python train.py --num_hidden_layers=13 --hidden_size=64 --num_attention_heads=2 --num_key_value_heads=2 --head_dim=32 --intermediate_size=256 --vocab_size=8192 --hidden_act="tanh_gelu" --norm="layernorm" --norm_place="pre" --norm_eps=1e-05 --positions="rope" --rope_theta=1010.0 --rope_fraction=1.0 --qk_norm=false --attn_scale=0.177 --bias="all" --tie_word_embeddings=true --parallel_block=false --init="uniform" --init_std_qkv=0.0846 --init_std_o=0.0 --init_std_up=0.0846 --init_std_down=0.0 --optimizer="adam_atan2" --learning_rate=0.00372 --beta1=0.9 --beta2=0.98 --weight_decay=0.061 --lr_head=0.00724 --max_grad_norm=0.5 --warmup_steps=233 --schedule="wsd" --decay_fraction=0.899 --decay_shape="linear" --final_lr_fraction=0.0 --batch_tokens=16384 --max_seq_len=1024 --doc_mask=true --z_loss=0.0001 --train_tokens=88390000 --max_steps=5395 --dataset="wikipedia_en"
Each number is 200 + 20 x the weight over its row's rms, rounded and kept within 0 to 999. Layers, rows and columns count from 0. The size before them is the row's rms in percent of the matrix's.

# layer 6 attention value, 64x64, rms 0.132, rows 18-31, columns 0-63
118,199,190,213,184,213,186,202,170,204,195,227,169,171,211,207,178,200,198,196,228,176,197,200,164,196,171,196,185,205,158,168,216,221,224,212,172,227,200,230,195,206,229,175,181,176,190,215,220,217,169,217,157,212,230,225,190,216,208,197,203,204,227,223,189
101,204,202,216,198,179,207,205,213,229,224,225,194,182,172,188,177,191,226,186,180,181,201,171,194,209,210,184,186,251,204,182,189,215,194,208,177,236,204,208,198,203,207,207,143,212,186,227,201,215,155,218,166,200,212,225,217,169,199,201,212,182,228,229,202
101,204,230,217,172,199,224,197,189,188,217,168,207,215,197,208,219,184,170,228,210,228,216,192,228,185,184,156,186,206,223,190,205,203,189,187,203,195,193,200,223,209,205,206,224,180,183,190,197,168,193,191,220,238,167,164,227,224,193,204,179,210,243,160,219
101,208,205,205,211,203,205,237,206,212,207,209,188,200,220,161,193,200,243,161,194,201,189,176,225,210,212,195,196,205,212,207,197,180,203,204,197,213,181,194,179,189,205,168,212,177,216,181,172,231,180,197,192,188,172,179,167,216,234,227,191,180,262,218,168
117,182,187,211,208,223,199,174,195,195,227,207,203,204,226,193,191,193,230,175,205,191,205,196,165,186,214,222,192,225,176,207,224,185,215,183,170,203,216,232,169,210,221,232,175,182,206,219,221,198,177,172,139,183,221,230,195,205,182,179,188,214,201,215,168
105,199,220,195,231,179,190,241,199,248,218,203,163,176,164,193,197,212,208,221,188,167,207,229,203,184,172,216,204,204,201,168,206,195,214,196,199,214,220,227,200,190,215,177,226,178,196,180,190,188,219,183,216,196,178,185,210,231,201,252,169,211,204,214,195
118,174,238,205,184,210,214,223,187,206,237,192,201,216,209,183,203,188,224,179,223,202,198,185,213,194,211,188,203,198,193,177,200,213,197,142,225,183,185,191,191,235,196,202,157,175,182,206,205,188,180,221,199,194,172,198,223,248,237,200,188,176,212,191,167
093,170,211,184,210,244,222,229,194,198,199,198,231,178,193,201,183,219,179,178,193,210,230,192,197,209,200,188,202,234,195,199,205,218,216,203,215,155,199,202,246,208,200,187,209,188,178,260,190,203,218,173,200,193,220,206,227,205,168,204,185,182,168,173,198
112,206,204,221,198,194,145,204,182,197,219,226,210,217,181,214,181,223,234,239,193,193,210,201,172,217,201,227,198,181,206,170,217,186,206,201,201,214,210,222,205,179,191,192,179,191,176,186,214,155,210,164,164,174,188,191,203,193,199,197,168,208,241,214,226
105,227,175,196,200,209,198,207,209,217,194,219,194,202,216,260,178,193,197,200,200,196,174,235,185,185,175,219,183,180,155,192,234,149,214,195,197,198,196,247,194,184,182,212,189,202,187,189,222,205,221,197,199,172,224,202,194,219,194,178,195,171,176,221,215
097,191,199,206,173,179,204,182,169,180,208,196,146,203,207,211,169,172,208,197,211,187,196,231,185,176,189,208,194,205,159,174,207,186,201,212,202,249,230,226,203,198,246,210,183,187,212,174,185,199,178,199,190,239,227,216,199,228,208,198,212,211,221,213,193
094,216,221,238,182,190,201,233,206,208,158,212,245,200,175,216,210,200,173,178,191,202,206,200,216,220,194,215,210,188,199,210,235,175,192,206,225,195,209,229,198,179,191,196,216,234,220,231,189,202,176,254,197,205,174,186,193,175,175,169,223,209,187,205,205
113,197,207,178,187,185,211,226,184,213,212,204,173,179,197,181,209,201,191,210,234,195,164,183,203,198,143,185,184,185,240,220,198,220,181,251,232,208,165,204,194,184,196,191,225,159,185,192,210,218,205,200,199,211,179,191,206,220,215,234,207,213,209,170,204
099,175,181,204,217,212,205,209,179,244,175,192,214,200,186,241,206,229,183,209,196,186,232,188,203,204,186,198,211,215,158,195,209,204,176,198,198,196,212,195,235,221,170,188,181,212,211,210,180,192,203,235,209,175,236,226,169,154,199,220,203,198,186,218,165
# layer 6 attention output (transposed), 64x64, rms 0.131, rows 18-31, columns 0-63
121,199,247,203,204,137,228,219,190,214,210,228,180,177,163,215,213,170,200,193,199,197,196,183,193,189,180,190,186,220,205,186,202,185,248,192,177,205,206,185,198,209,233,181,193,190,208,177,199,177,198,242,180,217,212,224,215,211,230,203,187,210,205,213,177
103,200,167,217,160,152,204,218,191,194,245,208,198,203,190,213,186,185,200,193,167,213,213,176,183,209,200,186,209,203,255,209,197,210,227,209,202,204,218,198,203,192,230,202,189,175,190,159,209,176,216,225,206,192,236,177,211,183,221,227,208,183,190,213,174
104,191,186,224,197,232,201,183,184,221,196,149,223,170,212,218,176,201,203,219,235,186,202,218,209,193,225,200,222,212,218,186,178,197,144,199,202,200,199,188,202,179,175,195,213,216,172,224,208,201,194,182,194,231,181,179,210,173,164,214,201,217,216,184,241
100,203,227,196,188,201,177,208,196,184,198,220,208,215,204,195,198,183,180,201,184,202,226,180,227,207,207,190,192,198,191,207,213,165,215,214,198,197,212,201,136,186,213,173,157,153,217,226,202,225,226,232,206,204,217,184,206,175,202,227,211,214,199,244,165
125,194,220,186,170,141,199,199,189,228,222,218,175,198,194,205,177,181,212,198,170,196,227,199,178,180,184,226,202,204,186,180,193,202,256,213,192,195,225,209,219,236,216,193,188,194,182,210,213,199,192,216,187,174,215,214,201,223,201,189,205,237,198,212,151
109,202,209,208,226,214,214,232,224,220,219,184,213,202,161,216,232,212,170,208,201,196,199,208,224,213,174,202,200,174,198,203,212,141,206,177,223,229,223,165,178,184,219,209,194,204,205,161,182,191,228,178,174,215,184,199,212,184,154,204,190,200,202,200,201
116,195,213,202,203,192,199,188,150,209,268,189,195,175,252,187,190,204,208,197,181,229,213,217,191,175,194,206,199,182,221,191,179,166,215,191,213,209,227,194,194,227,184,195,160,183,195,220,237,205,185,209,225,211,175,193,187,177,215,217,206,211,202,185,208
106,220,194,171,180,220,217,192,172,202,240,190,204,196,226,187,181,216,202,189,227,213,191,188,167,174,202,182,179,241,220,191,216,194,239,220,192,173,199,216,232,226,157,191,235,206,187,214,180,222,237,191,204,192,218,176,205,185,207,194,186,200,201,171,188
119,210,234,226,197,179,196,218,230,225,220,195,233,204,184,190,198,210,197,216,186,187,235,229,163,199,188,225,223,194,214,227,209,179,177,169,192,204,241,183,221,150,218,196,199,210,207,169,167,181,186,175,178,209,186,198,203,187,182,193,186,220,201,197,179
105,178,232,188,240,179,208,215,229,191,196,230,191,165,179,207,220,184,211,204,196,186,205,226,211,187,162,207,205,185,174,221,221,201,236,163,161,184,202,217,197,211,185,218,217,223,194,166,219,166,181,183,212,197,206,201,183,233,188,174,196,217,217,196,204
109,175,221,227,220,154,207,198,203,227,183,204,210,169,170,228,196,157,189,214,196,181,192,205,225,190,189,203,220,197,177,186,193,196,201,201,187,226,213,159,209,205,237,195,171,198,185,174,205,177,182,239,182,211,198,219,229,227,182,199,209,234,201,196,222
094,222,212,199,212,198,232,198,218,164,191,177,206,217,171,188,219,220,183,189,200,217,192,189,230,210,189,176,201,196,249,214,208,204,179,190,186,177,216,227,184,213,180,202,235,197,208,187,185,178,168,191,199,196,195,153,199,218,251,213,219,167,173,206,220
113,205,197,205,224,205,177,234,161,198,160,195,198,179,236,202,201,193,220,213,240,215,178,190,223,217,197,175,174,206,196,217,213,174,195,202,227,214,172,220,162,198,222,193,197,197,210,204,218,210,223,203,152,212,187,221,209,171,212,223,166,175,210,185,204
103,207,211,160,177,191,208,206,203,198,230,235,200,228,166,170,249,230,189,192,187,222,182,169,199,184,198,181,172,189,222,202,202,211,229,206,219,202,204,219,228,190,187,197,219,214,210,192,193,185,199,231,221,197,210,213,158,183,225,207,201,160,178,199,183
# layer 6 attention query, 64x64, rms 0.166, rows 32-43, columns 0-63
118,202,163,175,207,235,211,208,215,199,206,217,193,144,210,197,186,191,209,189,193,211,224,209,169,197,169,236,202,213,182,176,163,203,200,212,211,222,241,206,172,187,224,194,183,201,232,175,229,204,200,210,189,236,221,175,216,194,208,171,182,185,194,209,203
122,206,211,227,161,181,204,180,197,224,210,197,189,254,202,194,211,214,190,198,207,201,183,196,200,246,244,156,201,196,177,200,210,220,203,212,181,173,158,200,223,179,185,221,209,217,161,229,195,198,230,182,214,205,205,219,195,204,173,225,203,194,194,191,193
074,187,185,211,205,193,177,184,205,177,191,243,193,164,204,193,193,203,203,198,241,221,215,195,188,188,163,205,204,194,163,176,215,199,199,238,217,210,197,217,175,184,205,175,170,178,234,178,224,200,233,210,190,227,212,195,197,205,191,190,184,199,187,244,155
094,218,221,219,163,185,172,189,211,246,199,199,206,228,195,182,198,218,184,199,195,188,178,179,188,219,207,177,210,193,175,208,237,212,201,181,197,179,164,200,225,168,182,194,176,190,206,211,198,223,199,213,196,191,208,236,221,255,167,232,214,212,190,218,207
102,156,193,174,233,215,223,223,188,178,178,201,182,192,205,233,195,155,211,230,200,210,244,226,196,216,213,240,198,223,204,199,182,203,216,209,204,236,211,188,190,214,228,188,192,223,168,190,189,201,208,178,205,227,188,165,188,187,233,184,200,199,201,195,205
083,207,187,188,186,240,193,200,177,181,183,213,170,214,176,209,200,182,179,196,201,226,228,215,211,201,233,197,175,207,228,254,186,220,198,175,208,208,230,176,185,183,195,217,190,190,179,168,204,211,200,189,201,168,184,181,216,205,196,190,157,163,223,221,221
083,205,212,233,196,166,196,171,212,234,228,195,204,187,218,201,218,195,222,185,197,170,181,195,193,191,184,188,195,176,188,147,245,179,213,207,185,215,161,223,221,186,235,184,187,187,221,218,210,207,214,219,189,232,194,222,194,226,197,213,212,237,193,190,202
091,199,203,184,231,196,186,203,187,197,183,170,223,200,218,208,176,160,206,214,191,182,209,243,206,197,188,171,177,183,203,180,222,191,208,196,158,221,211,202,196,200,188,216,176,202,201,210,228,200,234,184,207,236,191,181,198,185,242,198,242,213,208,181,249
100,160,218,192,197,191,229,212,210,213,191,228,182,196,189,194,202,184,205,203,168,196,184,199,185,189,183,189,206,205,235,146,247,175,227,205,218,215,205,228,198,198,239,189,228,163,230,202,203,221,203,218,195,234,196,182,224,178,212,193,198,223,183,183,207
088,208,230,221,199,196,210,212,151,202,210,209,167,203,208,215,201,234,190,183,229,215,180,160,177,232,215,234,177,216,161,217,182,224,178,209,196,178,177,197,219,202,176,191,190,233,185,202,171,193,186,203,197,180,214,232,191,188,200,198,177,204,202,215,165
075,229,170,196,174,240,189,253,189,198,211,203,200,212,198,165,202,210,193,193,235,191,182,183,206,191,206,198,171,195,184,238,204,217,191,184,210,209,222,208,194,184,179,194,239,231,155,206,194,198,219,191,174,185,188,197,169,201,203,209,161,198,177,217,178
088,195,212,164,215,179,245,188,162,204,191,173,171,243,202,213,200,192,200,208,192,204,198,203,207,188,196,174,159,217,210,189,206,151,200,196,237,183,218,214,224,199,219,202,215,199,171,214,176,201,204,190,219,232,204,172,233,171,206,211,177,181,204,200,209
# layer 6 attention key, 64x64, rms 0.159, rows 32-42, columns 0-63
101,197,199,194,187,225,184,179,191,197,200,226,189,177,189,177,248,222,200,187,210,212,224,226,211,225,209,180,206,214,186,195,184,225,220,200,200,183,195,209,187,158,177,169,179,186,247,193,236,217,205,180,184,230,231,203,214,248,207,208,188,171,196,208,186
093,182,189,197,241,178,184,209,201,229,198,186,190,221,225,224,153,185,225,223,196,196,194,192,183,201,199,206,189,187,221,187,214,171,185,224,201,206,208,192,241,261,209,205,210,208,165,209,189,167,193,230,212,157,168,205,196,183,190,190,193,195,201,207,188
079,190,187,203,212,190,187,194,177,207,226,235,196,226,161,182,191,234,214,186,204,241,219,220,200,225,221,196,188,208,198,196,179,228,192,191,226,169,213,207,172,205,185,211,214,245,215,200,156,190,187,185,195,201,207,237,223,224,191,214,171,180,210,184,228
090,172,185,204,199,179,201,208,229,166,201,203,202,211,184,239,263,186,209,182,204,173,196,184,175,225,200,209,209,220,208,183,197,182,178,209,175,183,219,189,241,225,179,171,206,215,194,198,221,199,207,197,222,183,188,186,184,179,214,199,242,225,232,210,185
067,185,224,206,186,203,196,202,158,205,173,219,225,180,172,150,161,201,212,209,169,218,214,201,200,202,226,189,219,193,210,202,192,245,212,177,225,192,205,211,177,177,224,219,227,186,193,208,159,222,188,198,194,198,220,227,223,199,195,231,210,172,185,200,206
094,218,234,179,193,231,170,211,199,203,179,202,191,161,187,153,177,214,199,202,192,241,189,175,210,176,207,187,222,226,197,193,209,223,205,163,208,212,217,236,178,154,229,218,207,175,211,230,215,211,187,200,211,209,198,202,222,232,200,198,212,182,189,201,197
095,176,172,235,212,196,206,192,218,212,235,185,238,208,195,233,223,169,220,210,201,183,199,238,214,232,200,202,202,166,223,183,208,197,194,216,189,194,177,154,218,228,176,191,208,227,200,183,213,186,227,180,214,203,196,183,186,184,210,194,177,228,228,177,192
116,177,153,209,205,198,203,203,229,207,188,143,216,166,211,219,172,183,212,233,221,176,212,206,231,200,189,202,200,189,210,222,227,214,227,223,180,195,190,206,179,189,182,229,203,197,159,217,207,207,231,199,208,176,203,158,191,206,222,205,210,221,191,208,203
140,179,191,246,210,201,201,234,200,197,210,193,206,238,219,227,230,155,221,199,207,160,162,234,185,204,187,193,196,173,215,193,204,207,214,207,215,196,177,174,225,207,186,164,199,227,180,173,217,216,208,196,198,210,219,190,194,196,240,189,174,196,224,204,202
103,218,235,212,178,204,221,206,150,200,198,225,189,220,178,160,211,201,197,205,181,201,193,178,169,200,232,207,174,230,200,200,192,182,171,180,178,214,200,197,231,203,229,190,207,210,224,203,179,219,185,242,161,187,237,211,222,173,197,213,197,212,197,209,207
127,206,211,200,152,200,213,218,182,187,181,216,155,172,209,183,187,241,196,185,220,240,230,175,181,201,202,201,216,210,201,185,203,200,225,185,200,200,207,233,171,160,223,221,198,190,222,195,199,215,184,234,160,200,210,224,205,194,198,206,216,170,178,203,212